{"d_model": 128, "n_kv_head": 2, "head_dim": 64, "vocab_size": 8192, "activation": "gelu", "init_std_qkv": 0.0442, "dataset": "wikipedia_en"}
Each number is 128 + 24 x the weight over its row's rms, rounded and kept within 0 to 255. Layers, rows and columns count from 0. Numbers have three digits each. The size before them is the row's rms in percent of the matrix's.

# layer 4 attention output, 128x128, rms 0.149, rows 0-108, columns 0-127
093:111129130147170129113109115118153138132139135156158114151156114111140092110148123105094145138116146073136127184129140152122136150116128146153094131129119097136117127143139128129109138104145139141111128171149123139093103098073102120146136113168153101169106159116104146167136113123162102101104133081131169136144100169124201134126120128138172095084120127164115163101117186116131105155102
083:127135160102074165151130167143112141131120130086051113086139066115153130182113144162130094119117124122129124076168104116119151110146103160140153119145138128101122104099112158142154147122126143130104113128149126123145164117108147122114171134106115093159168112151168099133136156118136131145115114170159089137091165102117102130122115138135089127115105125150119130151095114111102153134137
095:152127112133121154141131172105157126092131127114108125121149129098166148164095151142125125108106086115146138134092123163185141120134120122081073126079103108131105130121148137132120090153099113128130118106146130112106109140150173130115120113125073112116153117128110122136148106138120111168079145133123161104146144166082095110167177116090130058140128097102121107133142157129108132154144
088:167118105117139117130145108073129120120107108141128100154144121111166131113145151138096144133158113108162136144110146134144155130089119112095092159125133135182096143171149132088110114132147129152170134107137069128137118134141121172104099146120153140124141163083074137092156167195117174123139112140099106135128137137117104106136158142154150168142134123088133100134121093153161142121110
114:148135156143142121126129116142131135147132142122137123141114120153115102130144125121132145139169136133126114139132128120125104127144116134165149132130156113111129109123117133135121126141138117103142103132108111159172158146159141075131161153112155176067086119157161119117118128120152116132223143156123076126124101116133167113082072081162072110147103146168171105140110104129123099083108
061:184144115088082109128115148113139153096096112131137108179095164140153162131114136120127139134103116170114112105122123114125149141141124131138144118113121121156105141133113104124126151125157134151130068129114129075178112097162127100108129120140130135117136153132171139077113153168074112147156120132082108121109132095122129116149107101122141163172142087090152077117151086100116113129143
076:144101123130105148118147154140130108115085142116131101129131115141141137151129121136117125114116122150111116126140107125145148129118102127132127136101157107116139129114134102125164132153131112133169059109132121140190127168161197136125121134121134146100157125128158108068115127133062142179139123162128125173107198143134108119120125076097133114153120128091135099155102081136126090104170
087:118124120123152096106141139104146138108117145137150116145109143091106107126117113099107177109125134137140121124117100139141128147105093115139125115093124073132115142113124111120120124156177154105097096100111158089108099115112122096139131132146134096138127100097096105154089144117154073114144145116148159157090127192150181131135155082121122120056124111149117152123137171094112080123153
111:104146111132157139091138120123109138115138135107133115136112142110098122122133102101125141130105137145152141153120129137150098130123125132123132128109139106117133134136111146148129149144147144119187078107156093113155134131164145158077101102136166146083120191098141132073179137177115116166157107136115139125157104186103153088166155111117158124128151116096111092181114103159143157096111
099:155124144124091142150107104142161130150117129145171126134122112128124119111117114116117103121117139124088121140158104140085168169117136141158153095101092135127118133137142092124120090096133165130100174111132089134153120104099122123133129184119100120163137125122072131120123144160123122085112144111093093138064177060125101153140145156116129156145132118088156091122108119154109142153100
060:153100132124127127136148129165110101118123100096150130094157130124110136118125116140154130107155107136077124132131109102127134126142112081125113146125130146142149148113119067144151137133134120122105130143181167105101149091116111161142149081150094114160133134118156175139158136110096095119093127103179161123140114128121110095159101156120159162117140098137071128120154162062108157169153
106:126147145114125129096133120151118141099145129148116153147123134110138132126123124158134102136112120124115129132134103134119141094123137137134134150130118136130137147100123120155125129145141121122084162083186082159155144066108124133122186169130111119136144137134133143115160170145135068168113158145142084151095157080081167108151096146091112140118148126138131106138060152124076176159118
113:119143095155140116127124149108108124130076115140142089097133126137140114131149120110103126140139141129123129150134148168146129151105105134150125142132143090129141086162152157097127133140128109127118124168116148102117140166150125105163137099135108150143137102212155142145102057096075138106109118101146155089159096125131125136116081109136132074151125128140132109076162136066130112139131
088:100128110122132116133129135130117160126125152128105080129113114159130103150125114093101125117119139128161098123098193140167115135159101154136101149142158106109156127129117161124167134157121095150131143158095116122135134164125171102107108147128156135127125101135123104160095092107125156078168131145112138131106147125174155190108152085165114134128113145136152149102150107149181071106100
088:125141116137132123126107106129136125134085129139145125137180120144185148111127144170088061119162126118128140155166158130103177098097122133135135169145159140117154126124150115122139136095122141152132116108113091152154101114181115129101088128118154174068123140091099150085123128129146141139174097143079122128146100136109153097112132113131138115154136150129158103101102090160130114107139
116:115125086142162106077145110082088101151088110128140132125119141118104131109154114132128138152119174143162140130139118110127112151058112105106159126147141112150137134168118135096121132136165182147137161094117131099146150150164167146084121130124106140124173093175107134112113116136099133114113114151111103104135136101124083157147149114106103106164148129084148081105115111135140145154119
079:163123138133105146144110123138153137118139106118116122127143119124144132116100130131157119134100101113133122132113122134136158127128127143123102104124075169146136154140112120140146106120128139111130062173132121125171129137111181108179171139128103133128093180192162097132113115156141152092118135085109152108122144150146151149106103091144163085115069092115129137149121139137134092112056
143:114137123141123148092126139133121125110131132123112127126122148121115128121134128117140123133132116123136106138108122127142125102141119129127125131135141130135129141112117137154137145135134117170160153141118123126135143178121219150092115151136179135148159103138125099148109103110113173086165119158141115166108157116191117217115158103174095149132146144119150147102135089151212089119105
102:125138126138124139108127111154128140122143148121145157128110143156091144109128134118137149153086109140141142142125117112139097111141146148108124100124140112122127122101119121150100133116116109090117122103121094164181147148136146123140140177076110161131136098139137081096112170136156156132126119175148084160086165101102095091096137126112100104153088179121177097159082082146095156095116
099:134152122066086147153127148099143171115110143124136128102106104139143151135072135141140104112120125165144127105122119152087158133100146115105142132116092129140134156117152129117151115160119143174156143159147133171175140088104165142117166148121156126126110165135128095106147169151186150105151126137117078153136132095129121153108108161171129160145125118126129140145110099186150129134100
070:157136125171115131151135163141114133142130140062113165095148129130123130172123151148173150134113115151148156102138125121159107112127122135111155093120120133096119091130120150151122121114095140128140160077149104075155162142176130114082113128135136140102186111132102143081126117140117088132163104129131089100103112141122142115145132096138075118150165111129140051113122124124120139129140
097:114125126117133121114155087170135133159138111134137119124116083135135086114091102098134126074175148108105127113145159088116125124154096098137131132150098144149160148122080083164175104121147122174123112091116114110152125131172187132102113132127122152126187115140094128104119107120111148127140123138099139102137124123124107140128180110106120105171131103106152083079132101152144113138131
082:150122107134127097120156096123088107142115073116146095129163107125127116121129098144116114113178138139131142120137149102110143143094121096108136181127136163135142153167100093118172116145142144158136136170170115112130125123118127134115148128159179132112103179102120139160169125147136113110162147126141123124171123150118160109145082127196156148123145101188111125126161132108144151155091
101:120150136129125119134150152113120122106096129137113136084110130113106127125163179142107132161140116152127146134156092143141145111126144135120134100127170103150105082097178149092076136135136129077150151134128130108090137131082098156165113121135105083168099130122115119158119143142139099091060110095143166129105140169143135127137172119104155124082117140089107154163137162125123137116105
110:124141124149136155105108125142156131116131128127145109161147124105129115101122113117113113134102130106133123176145118158112144129133128148152123100103108122122136125128137127160127136113152162157105149150166144120134181093119162098118171110152111127135150140201161173144140075106105097113128138088136136047163102081100158142136090125128123103143139084135116091087127155095120138172104
117:112151136114141127130125115121110138139132127137109142123119116136130134122124140136154105122134137133149146128145142127108095095141151126115156130156115160131130105127130184110137138137116120123143132162139127216145101096095136129110108151153157137118064161097173120154143156167127144101134155158088121157157155115113155159150165154131195155121161159097126180166124107189151147116091
084:141097125140133118113148073140121106162132085132120144135119105135124119105142099122119142122157128098142127122134123082123123163116121112109120138152100149156135153157089106110131093115153139104109107104126094082148119152176104082150116129122089142101153129174117135099121084137072103154122132101088140089134136135102127097140107083085138100159121105104139067102108159094087119145133
107:146101123143100106159125094163143129142118105163185112109143138181084096083139142093092106106166092147119113176106177128124138141138161110133088144116139135141118138140154084114138103125086083088103137133090125153125112148146073128187116133098119149119102094142140108126097126093155158115128114121124125142120107124138109129100121157135119111131119175144158144121118105139115134096127
071:082120135136148104145132105131103133157146123112124132078113107119084121123135121115126158135151143106118135131128142127124131158126138101127117137159115140145141116149135134089112127122134131118170132175123109139156124138177129124119090138120164177100062157121108119134142106144134155063172115122102123099164118155119120127104125114175153091175127141122152082131155081165135120070070
099:141135102140139113139119135123149132110116141126155121173129157141164154158119134130119134112129114141116142138112146147148125126132129115128116125094147108119121106112155110144107107118095103127112101084140117113142115123180144091106109130131093167108162132097102124082130117160094107187138190141124138100135140106100126089163163117063116108186154087107140068120157109130102131124191
081:121123118139112133110135124170125126120124095126117131104143125110107080117130121073163103137133110157100132160128147126166107141166098151150122128121130126134125130126087140143138121103128129095103063104112177148121118099126154110136138092154084115133120079134209127137094150121105090150097138165145160113153097141114120112152175109079143095118115111101103167134159141102100125130153
096:140137114131098172140118126160180124124098157132135166092159119144123116111097137128124099121125091147139147159133127124148131100120111165122102130105131117102143129099131101150164085109096106098167098112094115129129103187165108120162074131121147169115118109146132108098080090115112161106165107094120140162101098163151148128106141092136121101139143168104155123112108116125140096089131
098:136119149117118116173100142116149145123153139134108150137151140129171138146124136145161145131120110112113109105095132115125146155151104146149103136132126147110117149126116107115124154095122109175144134109127097111123122136117154117082118151146170115108174154079069130116134115155103121167185145117112113131088149105173155155154133109142103184121145072125134096116141131136173058154163
086:131120143123120151144118121132145118135127091110124116142117116139113136122151160122127096103141130112118109132117137145095124116167161094137123127144112158163110126136161144117135156121115115156141122117110152157135074058109108172099109127139128113158139132113112136107103183153150162072089079128074122156135151132130098167138165193137183140118145136067134168125107108158137114143122
102:147118143114115143147128136110143130149137148109111147123137115102116128138114132146119133131129136138139150098130097114110139145120112145123121116129110122125109151125124106125126110116138152105076090083155113172145100080131117106136163140128068128130113133103135102105130174146148097188095182186147121150126146123080136081158142170082136098141133117168137154163124138139056167108170
144:146099121115131141145129149078118113122134134133123139108129141128114147129149155131142142147116121143163127128107132131124123150107145129093116131136138139138090132158153143073122146136105118071133091096079154103143085170149119081127095151122087144099114101144120087116067112157116124120128149117080131144101165152154127146125156071084114089121116146074174131135113119140112086087136
086:130156128119086121142085139133167167100139158146139133143136167134178175155068128126132117128128079114107116124101139132135174121144124140138109121074119136103134163106121085163114124106095109131161176142147160118131144187132134138125122131146124152113149107138158143134134095111070115135145143121163115151111159101140115142138075105133106161138173140122126117120124132078125116167154
104:101165135116153100090119109119117175097144130118127099144065160086117127123126105092113143130119133103133106158122116162159119153133138119149142085106100090131128128129119162154082099172173176150129112121104178154139098085142151109113106120149104148121099112095145137117097152136132131089133150158108150116160103122129125130128162134117152110167141123101133159109174093149138091110143
087:123162119141124132145112148111108132125127115114103113119147151134123152144129159133152119163110116145149148117129174131152122118142145151112136107127151146117122101146131161128113156118103130141138134170112192095057113133076127132102121095165156072169120113110121133194116119136116124113090121115130145119138143139165097158149133146147130158091142104129096167123195157103167103155170
092:125108116119091126152114149112154148110129177187147130090126154152101130124128167104097152156106083151134119133096112161143156134106138156103086125111145092136093126109182129089095128126105079148135168119129102117126166130120109175156111116102126103160176120131112147095132131091141144111099061096163127126103097119120102110104139153127124131131111134115105098116104124129117150147110
085:124143127125133132147102148107139141116130138134146139132134145131146151132131155145123118154088131124142140154136118157114130138129151138128135094118125119129124112122157156110090158097121145178082106160137107153156080057113131093168163152129092132157128164122088095123139142135148137138135165104099114120124144091105130129131093183138146117163102049158151120079169143129084099164141
101:136122105158127130095147101142123118117103104117137098115130102141103094117124106091133154126113124125128110153122115128154130138116101111129133127114122108155129134137103117155147121143163132073118054129127177088119139158136141067128144109142088122130121108151199135174112124136073095138117172141146148097130157142127111091140132069126119090111104116138105130151165131059105130128141
091:122149156120137125113147082135138136142131139156147141139108114133112110091123140139122126118149157120127138121166108101090124104121153099127164120147120127155118109114126124131112110114151144084121085131083104156123102131148083092197103136103130150104075146125101100118098119120179147135138132089109162105127076157142160103094162125102143086138098149142153122128149122162113085060127
087:138125090135115137109111139109109123102117111099133120152144143123140147138116107120149094124077112132144115151089140157163126123102123120106132143098104131130132139143131163149154114164142148059137113122134138061129135174122101132143137132117082115111114127182139139147132108152103124133058116086096120117121177125112090119132094101095120112102107131078135106139083162081104152159104
096:120141120133146110134119154113115111134123125118125092114137124102144106147149102113140118146133167132088123120152154150135128183135111127169155118121139121108137118167111151129126141111134156150127159147157124129076123089100113169201149110115157106160109154115098096150141116094183124142103115075175153132139105177136163121117103163148150139091121107186089142126143180132130121141130
104:145098133148146107128124136136093085138122086127109109136158136131144114146155101128151139142139149117118116100112132103153107151134094132155117153141149147113136126141103114125151133132125119134136166089133107144155189137151185129072132166121143145070154105121160134117134136130115120123192134187141074103113140095136126155135149089127064167151149144126133087159110095155152131129111
116:101123129101112135120139145141148116130131137158122160114090122124130145125124132130124116129142123134088114114119108141122142121135158115120120111147099130157153132116150123120118102139114086116176139197150151129118153159106130111095131131150191122107068157127169113187150108125140112100179122138136106132143145155150177153117082102200122138090143154173123163178136131121157112104100
075:181145158123120118143124124115100157134084118133136076161126133149173133142131123132118101131142138120151122116128150120129124137143106148163128133121154129118121126131128117110141108172130135109084140152104128220142112087112107089171130144139151144101074121110187147149106152097164120062174125137126117137136110116138159146096156123146145127117115158146134168141137099159117113089102
099:131152151128117110183118140128145159127118157139154108104150135138128102136125140121096123124163105145125144149135142162121136125127136146153125131094140111096110097115181139100126107143093095089168126132153123123131152159089120134087139137136164098116119146102151157151178163169120076152131134148142104151098170134116137086158116098127113157077131141110103133215096132120125166129121
095:124131118125126087134121121122117141126143124126113080156099142128146143161127137129079116090160118107120112096115157154135126119159143090124133132129136122132114120125142152139116110162111106119111167126135130129074139138072142152094105135165139092161144091060103153193153132113114098127090155157159167141126136121146144140153199110104134172098145137124106170122159155121157131148130
078:142145139118157133119138154111115114134126139104120101150124116118163151161124122160108110111140156129137150110176134124099096115123146139113164124112147120088117084133142157139127127129099149141152129196129144190144101145126182136121117156135140173103067139086115089154143133141136172117155178165131125175168170108137119139119134129151154134170119151128146154119169107163142104120117
074:103140086142127084140080125141164148147096156136173116108122140162155111116100114119118119125142140153098123152140156171126147155097136114138166104128108109108191117131140122141128113102132167137136138126114115096169132130155125138077085139130139134121152108109107118108124162139147130069167117164094105127114136107143103149119148115114115157154133141078141112107110065171160125112082
132:124120114142168111126134138102126110130126134126142126158134153119148130133147109125116151134143138135149134129117146122139122134113119138128120144113149117106120133145132107117130128123116124082096098077137125125142114120183087072134132128116078155079127127151126117084129118146121081190129162125110123096134117135067146070147107121073108071156142124146140078139103141121053160111174
112:116149146118160103123139109130133120141160114133108176105120123075108100112131133128142163152149148116114167103138113106150105139153116119130118108169102135161129116120094135127100105112164145140144145156091134098106143139089153160155133133112146081182132098134094096160101133113169146097121095092147139121080107131181115165107146109139102135108086120106132112106155129143173079122092
103:131148134127128108126135125139117144112144133138120101115143119136114101113125157125150110119129119133140125137134155140127123108139127131140131127138120138131128114131119158131145151147138115159135091127081174086103176158122190121082173105101128090145163087163148123161105161117123159152132097167156096097110135095175062153107117112147054142113064121125126132133154111108181100143136
093:084120172085126114123121121113112156138191127156125164124086119106107124131147129111156143152123155120104098123109121109084109184150141130148142143157109139127116164147104137110090168127139123106142127126124167122117109148130078095110093124154152148088117130108136155120133113127117094150183145100136137162130139159157193116121098088123115149090150151139117144147120144104127094106172
144:091129110123149121121133142116124126126137139136133133124115126130129124137135119121124134114146146136123124122111157143132121126135122115132131144151135120128143125129128149118127141149121103151054141111112133095141113113160125092134140158108068156150157092150083118122101125123088163129109192140098108110121171045125066149119118165096109133190120099120173088062149108110108126161166
098:139110128115128125119144092103102120154127137158144148109123119145109138108165138140119138153132142135125132126135111102106114164115134110101112144167148129158122133144127116081104144116134097132140201142171116114125125122088078132126136157153165095173132155129073144135147134162111084127123145087123093156083178114127159144163082151154129174096181105128118088149123156108123139150143
098:115086114173144122132128135115144077130120127157128158103195137116131119102153139156116157163109137118131143122126097101128154130091087146130098140164154119133137128121125100101112168075141134113141171127124134149111108169122098136149068146153168155128142118102132133112106079114101146118143142108133150178114150145165171164133133117108138145122186167119136148113117123141153110108171
107:119143124146140109120137105139129141133128137140156140124092122168101129110139151139119132119122148131125138137143106143100112111137171087119152118158123116160143095112153147135105129139130105137101136173131151093125078129115110095156105134160122152180117140144092132151102090148105154076094178072087168132154169118157138183118122124119182109141138110110158139070171132114154100124125
119:131136141113128099156142124113132159154097159144142155109115116157140130126105133134127178110130128130150151102129119104137121128112108126121111126140126106130148096107137124094126099148136105173122125155105176150117135108089153165161191097115100070163154096147154131156113162085161119140080087150169118132119123135127072124120099155151114112101082123159095165136147141105103123171140
077:196095136135118133150144124147145112165091117112136139133146108169144114136122144125149129112143126132110131119121151095153125138131103128121114150142130134134132113138109112119143098102124112127156155168141153161110083103100094122125099107180150111135083130086163158167125137147134070096144133118123143155133137192124192131158128119161176127093176143143096149164167153106120136106121
109:140148115094128143113122108120143134140132123125142152147103105118162152123105116135125124114145132112115132129138126129121147116126157089099129110122074139155146136133132120151112079129144155156169187168149095171133160136109126191140113135119199141128114143122126147126166115093158161089155077110148124157141104130137147139096108143174149160124141171140121144116095106154174137122063
111:127096132151163141105112119128119099134135099124141102182154142136150123125147073092129149107135139080137094136109144107126117132140105136158118158129138147109116144153114113134151170128132126109125098158084148155157110156150149087170107135125135165090096114168152108132089070109138145090170135098103140113145110147150146161103142078137129074139102137132155125117143122146140078103101
105:137099123121122158120115116125123104114144091139120128131156121091143142104133116136134112147103109089123121145120125117127159153123121134114090139131092165154129174153114124128136136116132142152139121174151105133157165103092138140116185142113110101158125144163167126140162165145161145083118095152137076102123117093085102110099069154181122121131090117139129131130104132103108158173062
063:102098108145122080144120133130105126139137084148140117120139146124126121136124141101123119101108121111132129131104162147143102150124132094110115144124104133143107131165140152106127137136106118128087137089131160102099133119143114143083154094120077087129164092100142158142148177111130107170074113182146125105142128120099049083149131167098109120105123131133117128154135130107098183151165
119:165142113162126108137111140140150119140102134107136121146160128172142134142109155151133111134130138141125146112144145127136122112125120131126153102126143123112143092121131110160138123086117146176134161098102132110074129150109147189125131108108140079167192102093070117128123127091135150172109096127182145147078121127170088155148157157121085172112126118140112134116144135135151119152170
095:110135154100139085134127112109087154109176110129101094148076150107133139134134133126127158118130121079138097092114137125120128120172148092123132112145109160164118129127126165116107135170151135128133137099115092108110124108151090152152087118109135153122139160082065158094150134139136149159120121085111163095144079133120114083124174152106150149151121105099124080120143123149134128104135
055:108156144098147164145090137128145142161138159128116100091099126137105109112123126088144142146161151113137101123123168148131104122151156151149118108164120142103145115138137146147132125141125125078057102109130186138110096100107138083144144141151099091137127101117179093153085123112162108136106171144131138148126151142151122162122142128121112099093119110160145186127134145127106114114180
095:129156163105143126134122142104134149144146145126127085169108125110135111155135097106133147122166135116130114115126139149110138147138127137171141126089109127109107138166145114120128124150153152154111153057116091157114128082143122180132098123110123141140153113096078137072114152107139146125119124133135152153118078115139128149140211176094135173144156137100116142099109123181153140124133
084:123161128128098107144117156140148122094111106085097113122132131097169135157102128134148124127132112140053113105152111156144168138147099129158160114107123129124146107111123125160111145091150164133101122169126141157086095101086080120151117122143133122155100126072099131149134139121150116120126183116145167162120110123139166116131124154115157172124137122166112172105175156114127109136157
090:127094130083105147184107157080124104136148108130122175122140157100143172146120140137190147141141126125109119080069141111103154146116133091097102154141082187152082170172151105081116159115109115140172116137116140146139126139133165130119105124158133135090111150123139152126135100131085132128143130117105138116154134137157131147130148104132150128136134110102115127142151132147150088132123
124:144128148130119129129119136128114119118122115141119120147127157137137146125145123125140131152138115126122101115113124119122139119126133149142120144128142150125112135130130104122134146124111097088099061126094154107128137152107115081163198157085114098141123101187129075152095153122150144172125146132140087143075145113145100128097083130157060118083068133178144127164119132099108109109163
123:111109134110119154127120120141122135130138122140130109129123118137128130125115083101117118116120119115129099147098154133129128146138116144141098161117111135115141162135116131134160118155113101093132103169162130164107110121101109087153124133166147144110058160091173132171156097125132092125162181109141161139157127161125217107142105117149160118102146119174112181139149185099116112128123
094:122087103151178117105152154141120098126124126128135102147145146123127104130144094130107154090133134127121126139112132135147103135112098125135113147101138095111122113133134120127140124139135108100119111136088075131138127151138122118168130151076119132096113133150076095117098105122183122133136115079123111107091091147123157098094111090112104080130063129144164086118095170142090085131081
112:156104113144140143106157120124095105156113102075121090139117102139107132139159123139101114106142146128162129137141141126130095130131148102113138127135138126137122115156125152132156119169137139113160125122168088125112196139122149156083121114138181144094106172100138161126182114134140128145146121142158147109191074164127177101129152108150143145108136127152106139156121146137181157114086
131:146100099150151133115133112117122096137110126112141134131152140126106125103147127131108133123129126123176147144127126110135122102099122117110115129132149129132109134126132126122144136128139149120106122074113132148155091119126144139125116185118093143151134098068094095107086162155125173121111175164128113192093190079148096147133189159087119157154137136088165150106121088163121126137148
103:094124140115148122115139073117097128183143127122108150147103086106122110126140104154128093101116197121169144114162122093089095137103126117126177164174122139118146139142084165123157123143158168121097115105131123122126125081102116144165165135106115096148138139122097114121136167121180115151113115085149131135105125135136138090107121136109125144086074109141110123134116152142103122132120
118:115172142132136131142099123123127147107136134131137146105153158121119131118138134133151123190120120153133143152140141139129128127136150168147136109118147140105122110135129133127107144119110135125159170113124080108097142138129057169144142126095169124122116160114043122103151137127166122174153082077155095139103091141143134080127074167140091166113128129151121076145104144136123139130138
135:118138139131123149112140129149137121126126135136108148109140116113120118126141149143125090147156120155112140143151127134129127111129135150140132135137152126125131124110130129135121122102118122100122105095148111160168158096182129123121145116121074158089120129180201138078137138143123129126114114171108099074182074103058109096128134147109131084184141131106130104124098110136084189130102
085:120147136094083147145104114120123161102103149134111114109149124120145133134094142127130068122067107122142127124135131133126168120097109158115126147109147140096125157115122141125172148139115142180180129139154117121129161108099170157104153100149185080136134168094124157135167157139127082151142090129148128114119105159133152110150117108155146176100126092135080112153145140127151119143116
079:153154141146149149113115120132128137136136173121120170168155134156140156116119140172161121172103134126155156134159131093113106068119139167117150125141160149087142094104125144148115153082115129166163117149155117093124150153144143118089101094148137148115163156157152154102148081144061150150128118123104152082155137132108143151156117127138146141159160105123116116120134128110162142139158
108:127116116148129129110141105167136131131124113128155089125131111121094084102132112090086115102137125113133120167137148143148117121144133124135123103116120111144130122113134145151149103147147138157103101137154115076128120108089158114084179156137129081168153150107067135167152166164128102141123161132122106160093188098139125115133101098130117151105086079124141107112124152086131109183122
069:117123109132140110122116127102109118134129113149125173071141144110113123124152157140149137174079143133135170133137109112154111162104129127087126119150123123148128133141113153102093150095121156133130184115150092154116153112110123192125144140106136117141123112109110116119145142096183147103121086151180105161129087130118120121111123170155108144132142175150125164123084144147126191135084
115:152111119173120130108147118147145108124099122121143109144155122166098115106143128121112130138145117148125115146127109136124150102094120137137139132130156126139127122122137103129149132119145135119082146154123141206148067107110091091170124175139135158129080129080128137147125148137130153118148214149107105177127180075141118145108106161135139168144130140160151152119155098153119133118159
086:198106135133097128143132139134145104134113119130151138144127126167114145134129160126140136113134090144110138129100114133148123115140144107110108115133119138173094105110153125111128096136107077093125098171112180170119119156105130122188140117125125131143072128131205102164116138116137167131104151143159143130157134140140097130104143140141150109117092145150106185172182114130126134089131
126:133132148122114124147122147136121140130132133127119131138133123166156129157109134143177137107122136139125114073114135111109133127140100139144156157134118146098151135128106109135151155136116099125096122128104143162104123152164107064148102110139143170096134104105147148132122079065098125171190171135157157116144090125156163133119123117132106136143145140203122138119174125115140104095195
124:107128125123152141112132136134127123139151141131137135136103148129110129125139111096137151133130138127113132119105151134140103113149141132123117121144122129134131121127132133121127138131105085128130085088164144126129145099145147121060169107132125125097139147084147128113157190159131080215144163186162102140139140149090132063167129123125110154119136112165106119198136125113106172131178
087:155111090130116121106122086135106104113100093129127119163136161104141149104115111124098098122102102109152129138112144109162147121098124124092097129108126154142118158145113114134146107140132157173172108166126133096110122131110166169090109100153194099139146156091105143162140115132116134117136076119119164117146126189148132125135165082165170132099111113120114113131160117137179099132116
117:155122130125112136135138148126121126109133101105108113108139126100144138132122133138127118137112115115125130126130129133150142146146121142125110117125113129133115135139111133128125120132140156154065172123141145085101183096119111137117172107118084101162161087177128160144130126078144141099091111128152112073145076068116083140101097175149091141131119114171118134071138150079120159172110
134:115095131152156111105139116148120107131134125148141127158129154121117108102154108121116150118134133099126112133114114118120127094113111117150122130140138118131134131107123120118134139143149125161081087100133155140096139055144149138145161077125093119147161119133149152124142133083139135176090118140154173077182065128100099093124158182103136092139101088161092136106155141120112155138166
100:142121097159139131130135145142165103122120126145168089153126151139118120103141146100092136111143112124116125161116149167137136108138173105129105103110128112160116101126170118136111114120112106130174150132145115094118135149097113174085129127128176092138141164109087129135162155158137104138111081113118128170102174180133146113150117108125149160059131141101124135187076139141142135123118
080:143130141134138134119147107149149140129155177126150108157085115160110110143138112124120131092150136146109094123121122140110106153151157108142144112100135101111146137101122112166137070142103106112102109122068148095099085140164058115143096099108077137090126116131105142133102113114139166128102084099079153091150099131129095101106112130128129091127087144121148130083127125107107113122141
092:104156131134124111111153104173133119134101120152136140096123095149098108090140131159118107124166145161096146122185099117098149092131158119135165112164130135145178084096138119136127106124152132144114142122110104152108124123132084180141127130090138122118134123081099147133154181109156149145126111158146115165122123127122098084105115156125128186119095176163117148139106104138123174136129
099:151133134113124126156120116150153128135117129163152144136136134157148136102123142129128122124133107100116138130131138130118132091157147118125101130153112154145132098107156126108115125111101088173113135161125188156129153133148138117108133104125131138132173078170203144139123123064104164122137104191135119114143127096107087159103095156180111124141142166169129163105133084101135150136171
140:145101119140120134127132124121137114140118138115144121141141121145137129135118115125133141109121130126141116125116129109112130144097114116121134139108125120117117159150116086134148127114128139163153184153185135122103102123099120176100096118180171104171147159073113165155171132146092115119104137128125150160136173155120130142182144162157185174110207113127084145146165138119149157158146
113:119150119123116150147126145111147122123115139122126116107133109137122146152123146137111116120136131147119140126137130148121151123135153123123132128114148130126130116127163136137135132134098108125166136157156110098150123158158126109128105113165125169091097184139127167119157056165076110095158151075095141081174111139117159114141093079143162116171154078118118075082152153094128117170091
101:089114123132128102124128145139164110107148113157117129133106126088115111123133150130102140108145129104078114122113091147115152127159122088141107100148117120186147137096138124140108150116166121162135118118132137145180124079126173142064166149128125112118143132140152118119120191162150113099135106187075071136116155107108103151143141122144122138131131129094152132146090093160127137144093
066:126123123150141116113117127150133128145115144103146139156135138135118117129138110133116132129105127135114143151139112143132100135107108136152141119118139094112133106115139147128120131103145150067112112155104160166142102110104041109208133128107118124133057100130196135148105174126159125103127131125134125165094140130119129116112093150121142131092103205118138172153127105115095147089132
100:123133152083129141144113146137125177124192147103120103166076136144124149162102108109153129095128131131137088120079174144112088138189161119151132125110098147102126165135115144154153131190103106132121142140138166097134140112129122125125151098136092104138126128189180133126136119107117127105102100123105113087162116113113096164130110161140130116123129104115110162127128142110114145152119
111:130120112136107124148131132131139140102137139148142150106129159147116139118124163110139140147107095151128126132106133128148153124142160136107106117124140133138123136120138113132099132114095104122124148127116148150108135128176123121136095089138080177107126115136167146108125075106094151122115133138132172049190057116102107128143155158101142080214166123128119119092169124123109154130137
123:128152155104121141135151142143133140143132145103080133113101088121133118156105135138144114098147147137128141095169110120129104092156121126128165110147117122113129096098116164148144097146128132111138134111109071167137167143156155130165136139100124158075098142144149124104125091102159148126169115118147124083140039121135150119093148113141106106161109127156132112127119145165127114097063
079:108145128071110138140138140091107153152124149102084145110090091120138153167107139160145106116127179164148139075166129108093127119106122121092187139152129139110153139127108154114157144145147156167099109117127173095142099061154094119121151100128110120130134114123114140110105189138148124113145127142103090134136142107126099115109086152151118143139117122128126118106150098114122134143169
081:116138079152096140115115142125118121102113103085125126124127149143126164128105136129165114129117123157134119120121134126132148100117130115098161125113128159128129147132115111167155160111126154134124141112111196113078100142139097116097095068158150128112159089115153164146112085081097097173113112123129176131151126168136143141155134123110130117091168159138122171125124145108147133125202
106:111161147084127121163120135103130143126134123129101142119127103092158141156120134153125112119129157115118145091150120137111136136143130122138143132143114133125132123126136152116109126126132145208112187138107096171101117101116137161149097122125135134153172098114079141107112086078131168112115120109140161124124080090135136165126158189119145145166147126140127140048140142160149103159145
085:150128127140150149117156115157128103151147124096124141139122125134104128123140126155124111129126134151152165147149136113137072122145172140103132111113132134106129125125110127178129103135104147100159129112163130116105155170143152161088088106147145144113132153110168138123167115160074159143098136154122151126191141153119094131162188144118162144134170139092103152179131108141164187114122
106:149128135143124164120128139136150119123126128072111119138145104133130132160128143146139123119122129133130123128145127128126131109147129125126141117112145130106106129125127108176156156102127141152115112119178093115157092083121163108155155152145101134157120194141071104090131107179114128132115193076091138127133155122110166153156124149110172119161144049119139103091140165144111107158119
083:120087132120141112123151106129119109147165113140125127167115133083149124159124093149078135075136128085127129099116108114132134165126112104120095149100110118128143183122111082144136080163127126165142134168138127097128146171114142143115155144120147119152120145115078117147160131125126164132157135129167099163125158102173103138113075131172096168136110110166130130103154118112162108152129
062:104155146075105162154123156110133162093151146140077152080130123088144144126092144129149118145110118124151129132135117132121142109144145163116117126131104148113106152116126158114120139136112128107146111112140154143133127102102146125127180111138086082138117149159187102144130154155115086176079123149130104118129160135093116111175119146120136109104122117118095156194114167106083163137126